Weights of a small transformer language model: vocabulary 847.
Each number is 128 + 24 x the weight over its row's rms, rounded and kept within 0 to 255. Layers, rows and columns count from 0. The size above them is the row's rms in percent of the matrix's.

# layer 3 MLP up, 1024x256, rms 0.0125, rows 755-807, columns 64-127
size [ 83  69  78  80  75  75  82  86  78  81  80  80  79  80  83  74  77  77  83  85  80  80  88  76  82  77  83  83  76  79  73  85  80  87  78  79  76  77  81  89  77  83  77  87  75  81  79  85  86  87  88  78  85]
[[140 153 147 100 143  81  99 123 159 170 103  90 167 194 123  99  90 130 130 145 126 122 132 146 122 127 191 203 154  78 170 104 124 125 121 136 149 127 157 127 146 110 140 147 148 104 138 109 157 123 155 102 120 102 125 129 124 137 142 121 168 157  76 119]
 [137 154 108 128 107  56 103 101 147 149 143 118 114 148 116 122 106 129  90 102 103 121 151 145 138 128 108  90  78 154 130 158  89 124 126 144 129 126  79  95 133 131 112 148 116 136  73 122 119 120 159 122 141  92 130 146 132 120 121 146 124 150 173 137]
 [168 108 122 152 142  63 158  67 113 181 136 137 118 119 174  85 134 125 104  99 131 127 157 124 114 127 145 125  50 116 117 150 155 162 128 130 130 127  93 120 136 126 139 129 100 146 109 161 169 127  82  77 112 129 130 129 135  79 130 133 157 178 183 152]
 [159 110 102 153 131 171 185 147  93 115 142 188 152 114 121 163 121 111  89 151 139 120 138 132 128 130 113  92  77 124 127 144 176 126 126 146 120 127  96 139 124 154 145 117 115 110 121 119 123 125  77 134 126 138 132 155 125  88 150 169 161 113 120 141]
 [107 151 178 159 134 124 123 136 110 132 115 129 147 100 133 128 156 185 151 108 116 142  84 108 173 129  96 114 167 106 118 163 120 134 125 155 145 127 139  88 139 125 129 140 114  98 143 140 149 126  78 118 138 173 129 114 128 114 144 133 136 122 107 113]
 [135 122  81 174 114  96 123  82 114  93  97  83 137 143 128 102 109 154  84 130 137 141 138 111 147 128 124 136 112  78 137 129 144  83 125 140 102 128 124 102  98 123 130 128 155  94 113 125 150 128 131 161  92 133 127 114 129 120 154 133 108 130 104 135]
 [120  88 150 110  97 171 128 152  78 161 125 154 119 139 133 134 164 112  70 141 116 107 109 112 119 130  95 101 124 163 109 159 104 147 126  94 126 128 148 110 125 122 135 145 124 145 132 142 126 127 118 152 136 153 127 106 130 121  94 164  97 140 167 101]
 [115 116  96 139 130 119 141  93 123 152 141  95 124 157 111 164 181 193 136 110 109 191 133 137 110 129 153 113 118 107 118 135 156 132 124 100 117 126 110 144 114  94 143 175 109  91 132 104 107 111 121 161 148 149 129 167 129  80 146 127 158 132 156 100]
 [196 126 110 148 133 164 184 124 132 149 102 170 123  63 106 150 201  80 102 120 161 109 133 146 135 127 140 105 143 161 113 126 115 106 133 147 127 130  92 133 150  78  72 138 120 154 142 131 126 132 113 127 155 162 131  95 130 107  96 129 121 131  51 159]
 [ 87 119 117 126 113 118 110 129 179 130 153 156 142 119 137 155 116 111 122 154 184 160 181 168 111 128 160  99  95 150  98 110 152 120 135 126 164 127 140 140  96 158 126 128  86  96  90 134 112 133 115 130 151 133 132  90 127 177 163 143 140 118 129 126]
 [ 89 136 108 142  96 148 142 129 110 128 128 121  71 132 160 132 152 120 120 132  89  49 101 104 124 128 189 129 158 148 112 124 134 118 129 129 124 128 162 115 120 155 117 106  92 121 127 104 103 120 110 140 144 153 127  99 127 105 139 139 166 164 129 195]
 [140 112 127 104  96 174 135 136  98 144 103 163 123 128 120 150 106 158  90 124 137 104 120 116 167 127 128 107 142 150 148 108 139 117 123 124 130 129 108 143 111 103 111 128 156 106 142 173 135 124 131 129 128 138 128 137 127 119 131  81 114 133 143  81]
 [167 122  98 134 159 124 107 176 141 103 102 127  91 134 139  83 117 104 104 132  96  83  87 130 103 128 170 145 185 202 156 140 123 140 126 111 111 127 157 136 136 185 100 145 139 132 155  99 133 124 164 186 103 131 126 115 126 142 109  99 145 141 129 120]
 [ 75 134 143 158 113 203 102 142 103 138  96 155 116 112  97 163 113 100 110 153 108 120 153 129 129 127 110 140 167 148 160 145 174 129 130  97 119 130 139 166 147 146 117  80  91  88  89 108 104 150 143 110 117 125 129 104 125 135  95 166  97 135 148  97]
 [116 157 158 195 111 159 156 117 156 156 140 125 120 158 119 107 165 107 165 127 166 134 152 148 122 128 212 183 167 135 135  94 102 122 131 129 103 129 166 117 128  83 123 154 106 114 121 105 110 108 148 118 123 186 126 116 129 154 154 144 128 111 128 150]
 [121 121  84 171 136 165 160 116 152  88 121 141 135  84 120 139 120 151 110 118 134 164 139  93 143 128  97 139 183 140 172 164 142 133 128 132 122 126 150 143 149 134 122  79 114  65 140 105 125 104 118 166  98 168 131 148 129 102 149 115 131 128 148 154]
 [117 143 116 120 143 119  77 131 137 157 109 121  83 185 132 152 136 115 122 152 121 103 148 144  91 126 128 125 136 136 150 126 130  94 129 123 173 129 119 142 148 130 127 130 139 150  83  83 118 141 160 130 114  60 127 110 128 161 130 146 135 134 110 129]
 [ 74 121 164  73  64 128 112 112 175 158 103  67 130 120 135  86 138 140 162 117 127 120  90 100 137 126 137 128 125 101 148 153 123 121 130 116 152 130 174 151 132 150 151 129 156  97 110 137 121 144 135  99 114 132 122 154 126 132 109  99 149 134 122  89]
 [144 176 149  93 126  90 137 126 159 126 148 115 141 141 153  79 138  71 162 141 132 145  78 140 142 126 117 128 103  80 104 121 135 126 132 144 116 129 113  97 144 125 160 102 106 149 146 190 138 141  96 145 146  84 125 110 131 108  97 103 116 122 104 141]
 [174  93 132 110 116 145 155 124 169 125 132 109 140  86 134 109 179 113 153  88 117 148 133 111 107 128 127  99 139 159  94 105 158 122 128 123  94 130 108 159 118 138 120 135 112 126 120  97  87 108 129 156  89  99 130 123 128 149 131 130 102 152 104 174]
 [124 131  95  95 168 132 126 158 100  99 161 185 163  74 132 127  90 109 143 129 125 118 152 183 145 129  85 101 117 107 147 112 152 133 125 132 127 128 140  99 128 117 140 149 112 135 116 176 154 136 107 100 147 149 129 134 126 169 129 142 156 122 121  93]
 [111 106 146  69  93 117 105 154 206 149 138 154 111 130 139 107 134 132 150 160 143 124 101 140 129 126 153 174 172 168 102 115  94 159 130 122 120 129 150 122 101 131 116 157 123 175 128  97 139 155 137 161 142 107 122 154 128 128 140 161 105 171  90 115]
 [106 125 115  91 105 184 141 153 149 111 126 150 132 139 185 123 108 108 169 136 145  93  90 143 119 131  77  77 135 123 111 132 154 131 126 145 126 129 139 119 121 111 140 143 149 146 120 130 110 139 103 103 174 133 130 111 127 115 132 121 123  88 110 111]
 [154 121 135 173 138  67 157 117 139 112 105 132 179 156 154  80 140 158 134 107 148 134  82  90 115 127 131 141 128 149 143 104 123 122 125 127 103 127 123 131  92 153 133 152 101  93 131 150 109 106 152 135 145 144 125 131 133 158 171 127 149  92 116 163]
 [ 92 125 113 170 141 110 119 107 100 185 112  92  77 126 124 135  97 110 126 134 159 101 169 131 157 127 176 119 110 143 124 136  88  76 127 138 161 129 125 131 126 157 118 135 133 126 111 149 143 118 118 143 166 119 126 113 126 102 137 105 159 110 127 116]
 [122 150 144 135 153 101 135 129 122 141 111 147 107 159 127  86 149 129 127 120 178 104 163  97 129 129 145 190 164 164 133 153 141 178 125 129 102 125 151 141 114 135 123 136 137  89 136 100 138 114 169 114 108 124 125  84 126 117 108 121 160 126 156 141]
 [140 149 140  95 133 144 133 126 117 119 133 166  80 150 136 108 124 123 170 120  99 101  60 130 115 129 152 173 141 126 138 107 126 133 129 139 137 128 111 110 160 164 137 131 120 168 133 124 124 138 137 124 138 139 128 155 126 110 115 115 136 134 155  78]
 [128 124 140 162 114  87 127 109 117 123 143 144 183 194 144 100 125 105 128 122 112  83 115 164 109 127 150 163 107 162 132 106 123  91 122 137 143 128 105 127 158 161 127 101 107 102 137 140  99 138  87 153 156 144 125 111 133 113 120 103 160 124 152 138]
 [132  94  67 107 118 109 156 142 116 147 151 170 120 107 109 115 160 113 111 137 131 114  92 162 131 128  87  71 139 128 128 108 133 117 125 140 131 128  94 119 125  93 107 175 181 163 127  95 141 108 173 125 122  59 125 132 126 112  96 120 148  83  96  97]
 [147  89 142 114 123 163 159 145 147 120 115 145 125  91 172 153 157 110 125 115 153 114 161 109 149 127 103 154 110 114 103 136 150 139 127 128 134 129 162  87 107  97 160 135 166 165 144 132 189 114 135  99 179 123 127 106 126 102 146 111  92 161 101 114]
 [107 140 118 117 152 139 169 145 115 138 174 164  91  88 102 144 169 150 152 103 143 151 141 110 139 128 127 147 190 179 141 171 107 158 133 105 139 126 134 114 129  96 166 176 107 115 127  96 116 137 124 126 124 130 125 114 127 111  86 157 127 129 103 111]
 [ 90 148 175 153 142  97 106  94  83 165 128 137 143 154 133 126  99 114  99 151 149  91 130 115 137 127  93 111 145 166 131 150  43 112 118 151 151 127 102 144 124 128 103 114  90 164 119 134 108 124 107 106 135 144 123 167 130 102 124 124  85 125 145 138]
 [142 109 109 127 125 122  95 131  80 107 108 149 134 106 205 149 112 204 114  99  97  95 124  96 131 129 103 123 150 135 111 145 168 125 129 113 146 126 109  90 106 124 150 133 105 138 113 186 171 112  70 126 153 144 124  97 128  84 161 127 128 140 144 139]
 [104 100 120 131 151  93 118 140 137 123  83 171 171 138  80  86 125 147 144 123  79  98 159 115 135 131 116 140 132 173 106 143 141 147 122 170 128 128 139 126 116 127  95 157  95  95 105  69 145 137 103 120 123 135 131 166 126 121 171 121 158 133 158 150]
 [ 86 108 111 133 159 122 103 160 150 156 122 125  84 136 116 128 110 124 106 165 114 155 140 185 115 129 134 129 108  96 115 181  78  74 127  74 105 127 186 133 113 105 125 141 154 149 115  96 145 124 135 164 129 167 129 127 126 179  96  79 128 135 117 127]
 [177 112 136 157 152 146 137 145 130 140 163 116 118 100 108 158 157 165 150 134 139 105 118 171 113 126  96 108 151 176 152 142  86 137 130 122 168 129  89 119 122 155 134 137 141 109  87 111  68 130 161 132  94 144 124 115 129 157 121 172  92 149 187 112]
 [112 121 151 105 109 108 119 117 117 102 144 122 129 122  98 142 168 115 139 123 151 183 139 101 173 128 102  69 114 138 148 128 140 128 128 146 150 128  77 130 152 136 104 140 168 120 111 103 153 130 188 167 128  91 130 132 127 145 111 129 132 158 217  98]
 [158 154 147 128 134  82 158 105 132 177 133 148 117 136 169 167  96  93 122 130 147 134 162 132 149 128 182 131 152 141 126  92 136 155 135 118 127 126 145  99 131 106 146 133 123  94  72  95 127 122 130  96 135 127 130 132 128 101 112 123 102  67 150 153]
 [115 107 174 133 131  98 123  55 165 113 151 157 186 156  99  98 123 176 166 130  86 133 109 175 143 128 131 121 133  89 125  82 129 149 131 162 140 129 115 137 136 135  92 141 127 119 115 102  75 130 132 103  97  85 134 180 129 157 119  90 130 132 167 118]
 [133 148 144 126 107 158 147 170 105 149 126 130 112 155 161 135 113 113 107 104 148 108  62  93 133 128 186 171 122 162 124 112 128 129 132 114  76 128 155 129 166  85 122  98 120 143 125 182 109 149 116 124 113 160 125 101 130 168 104 112 146  81  85 105]
 [104 120  88  97 122 118 134 126  92 130 117 104 109 122 159 117 148 167 111 105 120  86  94  98 172 128  80 100 166 156 123 135 154 113 125 126 128 129 106 111 111  96 107 157 118 103 149 163 149 133 131 135 158 151 126 128 132 125 125  88 134 142 109  88]
 [139 129 111  70 125 118 135 113 115 126 122 155 193 100 134  95 104 111 119 133 185 109 110 148 124 126 100  90 133 121 114 140 117 139 129 111 122 131 175 149 110 126 120 122 206 155 152 165 117 137 182 112 118 119 129 169 129 134  98 173 126 107 110  97]
 [129 148 105 136 128  99 132 114 116 154 119 149 118 172  86 138 119 123 125 157 115  77 116 137 119 125 164 113  41 145 142 110 111 152 138 102 151 129 101 103 117 137  64 141 125 169  74 166 117 142 108 119 138 108 128  90 128 168 127 140 138 139 139 149]
 [152 105 133  78 139 118 146 146 149 176 149 149 125  82 160 114 140 153 150 130 130 110 149 209 145 127 102 147 131 143 100 127 135 143 132 136 150 129 106 133 141 107 150 130 158 166 109 112 118 148 102 110 140 137 132 125 127 152 111 142  67  99 116 158]
 [136 137 140 163  99 160 136 127  80 145 114 106 139 126 111 152 123 112  98 139 135  85 120 173 163 127  97 101 140 106 152  91 126 111 128 125 100 130 142 101 127  99 107 136 118 118 107 145 151 121 149 120 132 145 129 115 129  99 115 157 116 125  89 127]
 [139 148 140 121 165 184 135 137  95  98 142 100 116 115 127 149  81 154 130 100 146 124 187 120 158 128 133 138 137  55 120 104 171 143 133 109 138 128 156 136  93 105 113 116 136 130  94 167 144  84 120 116 120 141 130  84 125 127 112 132 125  72 119 166]
 [150 150 114 152  87 129 134 158 105 152 140 101 115 158 159  60 124 135 137 129 140  96 151 150 104 126 119 148 141 164 108 124 159 105 132 110 120 131 180 103 126  74 162 147 184 138 112 140 112 127 161 133 112  83 127 133 130 142  80 138  98 109 155 125]
 [152 128 126 125 121 105 131 101 147 119 125 177 139 156 131 139  65 130 103 129 101 115 141 126 127 131 123 107 139 173 134 139 153 143 122 172  89 126 151 137 145 143  83 138 159 109 137 168 154 120  87 138 144 156 129 152 125  99 166  96 146 136 169 138]
 [147 115  74 114 119 147 135 144 135 164 136 123 188 128 137 119 132 157  81 160 119  73 117 165 106 128 112 176 113 111 122  92 169 156 125 112 112 128 148 159 128 144 145 174 130 134 163 112 130 130 124 131 145 131 126 155 127 106 150 163 108  91 105 114]
 [129 121 129  90 112 116 114 111 160  84 121  90 145 138 163  73 146 102 171 123 129 160 131 135 103 127 136 144 183 123 151  92 162 107 133  98 125 129 124 171 131 132 133 101  99 118  70 156 112 122 128 134 103  78 126 116 130 185 106 126 115 143 137  83]
 [109 122  95 149 170 127 188 134 119 156 144 159  84 101 139 145 137 145 100 144  91 122 152 144 109 130 117 152 133 148 104 158 121 137 128 136 106 127 145 144 126 126 138 127 127 122 126 148 139  98  83 161 134 106 132 177 124  80  97 105 148 107 167 185]
 [119 159  67 116 133 181 139 125 142  85 154 108 111  54 106 104 172 118 122 119 135 100 103  98 112 128 148 136 129 154 107 133 146 158 137 139 120 129 123 186 151 125 100 100 127 146 161 129  84 130 124 130 106 104 128 159 126 144 110 128 107 104 128 177]
 [ 74 177 163 144 133  48 104  75 167 104  90 108 106 130  99 120  92 158 138  93 147 135 129 114 141 127 163 114  85  53 133 122 120 128 133 132 124 127  91 118 121 105 103 137 159 122 141 138 147 125 133 104 137 117 128  85 131 112 156  96 142 151 107 155]]
# layer 3 MLP down (transposed), 1024x256, rms 0.00628, rows 755-806, columns 64-127
size [ 94  83  91  96  92  85  86  97  84  91  85 102  88  96  97  84  86  88  96  99  91  96  92  86  91  92  86  94  81  91  91  97  94 104  86  96  84  88  87 100  82  95  90 100  83  94  94  97  93  99  94  87]
[[140 108 120 131 134 108 144 131 149 128 119 169 102 131 160 146 126 158  88  98 127 146 180 144  84 196 111 118 160 113 151 107 117 140 186 140 116 133 132 140 121 101 132 161 129 131 112 102 126 110 139 131 131 112 141 123 123  76 155 130 127 141 127  90]
 [123 122 117 122 131 140  97 125 108 127 107 111 114 123 140 124 131 116 191 118  97 141 117 110 121 147 127 146 124 135 154 124 154 165 151 125 144 107  72 131 109 112  88 133 158 148 111 139 102 141  92 105 138 168 124 103 106 102 115  69 139 115 109 150]
 [132 144 121 148 124 150 108 136 110 112 161 147 102 140 127 123 145 112 162 105  76 133 146 119 153 144 119 156 140 139 142 146 117 140 164 156 132 102 134 103  91 117 158 124 116 132 150 131 117 121 142 102 136 150  76 160  94 119 105 122 162 115 117 195]
 [118 159 135 151 103 107 143 110 132  80 160 144 118 132  96  94 110  88 111 148 154 141 105 129 146  82 117 140 132 125 106 166 112 118 125 129 121 165 176 127 103 155  91 108 105 148 161 140 144 109 127 145 130  90 102 158 153 178 118 161 114 107 144 125]
 [104 124 130 107 156  92  96 122  79 117  42 138 142  89 114  86 124 129 113 171 158  80 146 123 131  94 110 135 132 140 160 129 119 136 145 162 117 138 133 176 155 149 129 134 147 143 148 149 176 143 146 149 123 103 112 144 132 123 165 124 143 118 155  89]
 [ 87  81  96 150 131 105 114 119 111 146  95 153 157 157 151 131  97 161 103 129 110 113 128 112 153 141 126  94 141 110 136 145 135 133 135 147 145 127 166  79 131 179  90  88 129 139 128 150 117 153 111 152 148 158 111 137 125 119 116 116 124 116 155 151]
 [171 158 129 127  95 161 124 173 137  71 139  90 150 138 123 146 128 148 123 148 123 136 112 125 112  71 138 100 106 117 100 131 136 151 122 106 131 180 144 156 140 138 133 105  89 141 157 136 175  90 118 119 129 128 182 162 148 163  94 162 121 148 116 115]
 [101 116 116 127 124 167 110 144 140  83 150  76 124 123 153 156 134 124 129 149 160 133 152 140  89  56 144 153 188 191 118  73 126 135 148 136 148 111 102 148 154  63 168 135 141 102 122 124 124 107 123 105 104 105 137 154 117 130 131 132 120 131 142 120]
 [144 143 153 186 115 103 137  77 154 132 127 134 147 160 108  99 148 136  94 126  95  93  75 149 170 101 129 143 121 111 113 148 152 101 108 162 174 102 151 135 101 172 141 126 132 152 152 134 110 108 130 163 144 142  95 133 128 130 119 173 135 120 135 143]
 [103 137 128 132  93 179 143 174 122 175 100 121 108 117 126 155 159 101  84 103 136  86 108 146 133 166  99 125 180 143 112 125  96 113 172 143 128 149 120 159 108 135 130 147 144 119  87 147 112 168 140 110 129 146 134 145 111 182 147 141 139 108 143 141]
 [139 142 127 118 147 114 160 124 128 118  93 100 152 135 102 153 124 100 131 102 165 108 123 143 105 145  95 117 133 150  98 126 121 132  68 117 122 189 104  68 105  72 116 118 118 168 155 133 146 117 132 125 164 114 120 152 148 113 130 108 134 128 114 105]
 [ 88 163 101 150 188  84 128 120  99 134 116 129 121 125 120 157 103  66 132 110 155 125 126 109 159 134 137 173 109 116 103  97 106  89 126 153 119  86 160 148 123 134 141 143  90 146 122 105 153 121 159 177 130 122 129 145 135 127  83 137 151 129 172 109]
 [149  96 145 141 174 115 173 108 147 138 116 113 148 151 137 130 131 137 100  96 128 179 117 172 142 150 103 102 103 136 129  99 132  95 124 147 113 124 142 142 127 124 138 132 152 127 164 100 108 138 111 136 138 126 146 150 122 136 128 139 143 149 107 104]
 [160 162 121 147  83 152 141 101 123 145 120 107 155 169 115 181 102  95 132 154 112 131 139 128  82 174 140 114 145 111  82 110 136 118 120 107 114 121 104 132 126 139 105 104  93 104 147 108 121  99 145 111  99 120 140 108 129 107 152 129  98 150 143 115]
 [ 88 124 131 104 117 146 141  97 136 135 137 109 148 115 129 109 139 159 123 100 167 135 173 109  79 141 120  71 174 164 161 125 134 107  84 110 102 185 128 117 141 139 117 100 126  96 112 124 104 161 138 135 116 142 139 111 155 136 177 120  93 144  80 135]
 [ 94 136 132 127  98 156 113  83 140 133 127 127 161 128 109 110 100  65 114 169 119 153 132 132 143 117 170 102 112 120 105 180 139  77 113 128 107 161 175 136 131 150 113  98  88 107 132 122 109 117 153 116 134 119  68 117 142 142 124 163 126 132 124 123]
 [134  88 133 172 154 138 169 131 164 124 106 180 164 121 131 142 104 137 114  95  93  98 109 147 106 185 122 114 177 124 128  99 147 140 139 108  72 135 141 121 125 101 133 158 143 127 107 149 124 123 183  99 139 141 114  99  99  90 143 107 103 160  99 104]
 [138  77 117 174 155 143 126 169 136 120 143 160 112 160 149 142  91 153 147 110 110 109 142  95 116 145 134 132 119 108 142 124  93 124 112 114 151 162 125  97 124 107 106 115 142 108  94 138 118 118 179 166 100 118 168 128  60 132 128 124 144 128 111 127]
 [177 133 160  91 156 114 148 146 150 128 104 145  80 104 137 114 161 139 157 126 121 111 161 105 139 178 105  96 121 123 143 117 128 173  99 157 145 104  89 105 122  96 138 175 145 148 142 119 136 128  93 142 112 133 117 109 130 143 156 131 143 117 143 147]
 [104 156 154 174  88 113 153 130 125 183 149 112 131 138 117 117 136 126  74 119  94 111 108 129 178 127 157 127  83 116 118 133 107 132 137 119 125 130 115 116 104 169 124  84 144 150 133 117 131 138  99 170 127 101  82 176 126 171 127 141 117  95 134 149]
 [143 102 166 129 157 125 143 157 109 106 131 127  96 104 117  82 158  85 144 175 127 166 163 133 120 121 144 103 134 130 138 162 116 135 139 175 124 113 118 135 156 150 108 175 138 134 133 131 111 159 123 135  91 135 145 126 107 135 101 142 122 118 166  73]
 [167 124 138 100 162 115 146 144 110 162 121 129 176 108 116 152 176 116 115 125 112 105 145 136 104 189  97 128 128 139 153  88  88 128 134 119 132 124  92 168 120 125 171 150 114 121 121 100 163  78  98 121 136 139 209 146 137 108 147 147 115 145 137 138]
 [132 149 163 123 143  94 120 118  89 105 102  82 116 143 141 119 132 126 168 144 146 122 100  89 173  91  98 108  91 121 124 128 125 135 136 121 127 101 127 128 151 134  67 131 152 162 122 160 169  94  82 132 128  86 127 114 166 148 111 108 143 139 105 138]
 [129 117 135  94 146 145 120 151 129 152 105 107 124 119 142 116 139 156 138 120 156 141 132  68  99 119 119 120 162 157 145 111 142 107 163 160 115 111 114 174 119 154 113 153 164 127 106 150 143 157 125 139 132 103  98 160 135 145 120 104 120 111 113 116]
 [117 114 116 117 135 106 169 117 149 142 134 149 115 150 141 140 125 161 140  60 175 117 113 148 120 173 133 201 108 173 117 115 156 128 103 114 146 114 146 117 152 106 174 137 132 171 128 126 126 142 149  88 172 136  96 127 127  80 109 142 155 146  96 135]
 [116 123  97  98 132 119 128 122 132 114  92 125  98 117 140 152 114 104 100 124 113 129 141  78 161 147 136 126 142 140 130 109 154 118 162 111  93 203 149 129 130 123 156  78 135  77 106 122 136 182 135 135 141 135 139 131 173 153 118 123 135 141  75 105]
 [119 115 133 113 139  96 103 102  90  81 103 129  99 153 126  76 105  94 136 103 141 174 181 145 149 121 147 138 141 119 136 129 109 126 129 117 138  64 121 140 155 106  55 110 175 146 133 151  90 113 135 119  87 141 165 124  96  89 133 157 132 125 114 174]
 [166 153 153 107 114 112 155  94 130 127  96 122 109 151 132 117 110 116 155  77 182 130 123 131 125 181 109 132  94 102 111 112 121 125 148 158 147 129 104 155 108 109 127 169 143 147 112 151 103  96 123 132 157  94 120 103 117  79 132 108 148 135 139 104]
 [108 119 136 159 137 104 126 145 147 172 158 145  98 143 133  79 171 122 135 130 142 139  69 150 151 108 114 119 107  98 152 140 144 157 107  94 150 135 161 131 102 131 120 123 177 174  79  95 150 142 113 168 138 154 166 126  92 131 118 133 145 133  89 129]
 [119 142 112 123 139 113  82 125 109 152 124 110 130 134 137 170 136 103 148 171 152 105 123 111 152 124 111 136 112  98 105 154 134 101  90 108 113 152 137  89 149 117 154  89 133 121 113 134 198 122 120 189 145 146 126 124 149 205  86 157 127 117 141 133]
 [145 139  98 125 121 125 135 121  88 115 134  76 135 102 115 126 129 109 143 144 118 102 147 109  90 116 130 141 157 105 125  99 130 109 126 113 101 133  93 168 124 101 138 129 135  96 109 135 146  81 158  76 128 114 174 129 129 152 126 153  96 130 118 103]
 [108  80 110 138 126 109 101 113 128 160 129 140 151 124 112  85  95 124 154  54 100 101 153 130 105 149 139 164  94 127 129 118 138 112 133 121 146 139 143 116 162 118 152 156 123 145 155 145 123 115 129 124 121 149 138 112 177  75 145 101 134 120 100 156]
 [115 181 128 132 144 104  91 130 110 118 132 120 161 121 182  83  90 136 138 125 191 113  88 109 164  70 115 139 127 144 138 106  98 124  74 135 122 140 137 128 138 133 133 152 122 130 148 135 193 104 141 152 156  95 171 125 166  99  86 113 113 119 125  84]
 [ 88 122 116 152 129 117  77 123 123 125 118 131 123 151 144 117 113  72 135 168 110 151 130 117 155 126 147 119 122 139 134 129 142 102 163 154 117 137 150  97 152 158 104 126 121 121 154 147  96 149 148 153 119 138 121  92 122 136 106  96 103 144  81 123]
 [132 112 118 164 124 113 163 176 143 131  81 100 134 183 135 183 159 159 114 108 119 125  97 112 139  99 105 117  74 157 114 136 157 167 127 118 148 158 144 104 113  92 131 118 114 151 169 140 116  82 114  98 184  84 126 129 120 138 112 125 135 147 148 140]
 [128 119 121 135 104 141 137 112 120 146 140 129 142 125  47 104 106 153 139 126 105  89 109 177 121 161 138 148 158 120 151 142 114 128 107 116 109 109 124 147 112 127 111 123 124  94 115 115 146 127 115 122  90 140 143 144 101  93 151 147 145 138 146 121]
 [128 142 132 152 139 138  90 123 121 132 173 140 134 108  98 129 166 100 147 155  92 127  78 170 127 121 105 123 160 102 154 141 169 125 136 147 124 118 155 133 138 131 129 114 140 143  91 103 134 198 117 120 118 131 172 143 144 142 162 138 168 148 127 111]
 [110 166 117  85 121 142 140 117 129 132 151 132 140 114 130 131 162 128 167  84 111  59 106  93 149 131 117 150 132 102 111 153 128 124 138  80 110 190 137 152 100 152 121  90 118  94 122 109 121 161 123 113 172 113 115 137 144 135 109 115 116 126 140 152]
 [112 136 138 113 185 140 110 121 137 115 102 168 116 100 108 120 149 119 147 132 115 129 121 120 145 157 133 141 143 103 148 118 119 136 170 116 155  72 142 185 148 110  72 185 129 138 116  98 123 147 108 119 125 116 112 150  90  77 169  70 149 147 145 181]
 [153 163 149  83 157 134 143 114 112 114 118 119 156 118 129 108 133 166  98 109 153 102 122 103 142 105  90 111 135 115 148  94  96 125  58 125 141 184 139 130  72 137 140 161 121 125 169  82 158 101 111 153 138 121 142 126 148  74 122 129 107 118 127 100]
 [102 147 134 106 150  64  94 122 103 131  99 102 130 141 114 111 151 171 159 166 173 127 121 109 108  99  90 132 114 152 128 104 135 123 123 151 140 102 100 126 157 140 110 111 144 125 117 117 174 121 131 149 126 133 175 126 130 100 117 111 119 144 149  87]
 [127 103 152 129 166 108 149 114 136 133 108 180 124 135 104 131 119 149 172 141 104 166 104 108 167 144 149 125  93  95 152 153 134 145 124 159 144  97 139 155 132 180 112 121  99 147 140 120 119 121  92 170 125 128 108 159 101 151 153 150 117 140 141 132]
 [140 116 115 122 129 154 128 153 126 137 118 139 163 120 113 148 145 127 154 110 109 117 126 115 123 144 104 111 134 105 122  94 120 148 146 136 158  70 149 124 111 120 117 153 128 131 141 113  78 118 150 119 135 134 186 112 131  92 132  88 139 136 130 140]
 [115 129 125 120  89 188 133 148 112 127 130 136  86 121 100 113 127 123 119 113  98  96 123 117 173  94 135 136 143  87 124 155  97  81 139  84  95 125 146 175 113 148 110 119 136  97 103 133 138  72  81 157 149 140 110 153 135 152  91 132 116 132 180 167]
 [143 120 109 136 139 112 131 128 143 133 121 156 127 132 113 147 142 146 140 123 159 106 138  92 107 154 128 147  81 103 104 162 113 153  93 110 127 155 124  99 148 135 141 138 122 122 129 140 158 129 147 167 156 114  83 142  84 108  83 118 143 128 137 124]
 [112 174 117 130 125 130 144 112 149 121 167 115 109 111 163 149 120 150 133 122 158  97 106  87 152  93 127 157 117 141 104 167 142 119 104 129 164  69 133  85 116 129 154 101 117 131 151 136 151 124 111 142 136 157  92 117 146 128  89 118 140 137 164 166]
 [160 138 121 128 161 147 172  98 109 101 151 121 145 152 125 167 130 158 127 110 128 135 110  60 117 118 111 139  96 106 125 148 124 144  66  60 125 123 175 101 138 141 157  84 113 126 152 170 153 114 114 114 189 110 120 115 161 136  95 137 104 139  84 113]
 [130 139 103  97 190 116 133 117  78 102 109 106 122  95 135 136  88  83 149 156 134 160 125 119 124 116 119 108 112 132 102 103 126 137 128 119 133 148 156 118 147 165 107 119 118 128 117 109 120 155 139 149 152 116 143 148 146 169 102  73 139 124  95 123]
 [152 134 127 138 118 134 183 131 125 118 121 100 127 114 155 142 132 130 142 150 154 186 142 118  75 105 110 106 128 126 135  96  94 106  81 102 130 108  62 121 146 106 136 103 126 121 142 133 142  67  93 138 180 100 173 160 132 122 148 153 131 143 131 107]
 [131 137 151 164 114 133 159 115 118 164 131 130 135 141 138 131 140 112 112 144 111 128 145 105 143 191 150 112 131 115 119 121 116 121 166 139 125 121 112 145  88 149 128 120 144 118 130 146 137 104 127 142 107 139 145  96  87 123 149 135 114 140 166 135]
 [103 148 129 145 106 116 171 125 136 126 194  72 127 118 153  90 126 113  96 110 139 115 102 143 145  76 145 125  84 122 102 131 150  96  81  91 149 102 157 107  93  92 136 110 111 142 158 118 104 111 113 116 147 126  82 149 139 159 104 140 128 115 108 155]
 [118 149 171 150  90 100 164  86 161 147 155 101 132 135 102 121 125 117 114 143 118 116  96 135 124  91 118 115 119 107 125 139 120  72  94  91 138 135 128 137  96 163 120 109 129 120 126  97 118 111 110 172 124 161 141 111 124 123 145 153 148 132 154 115]]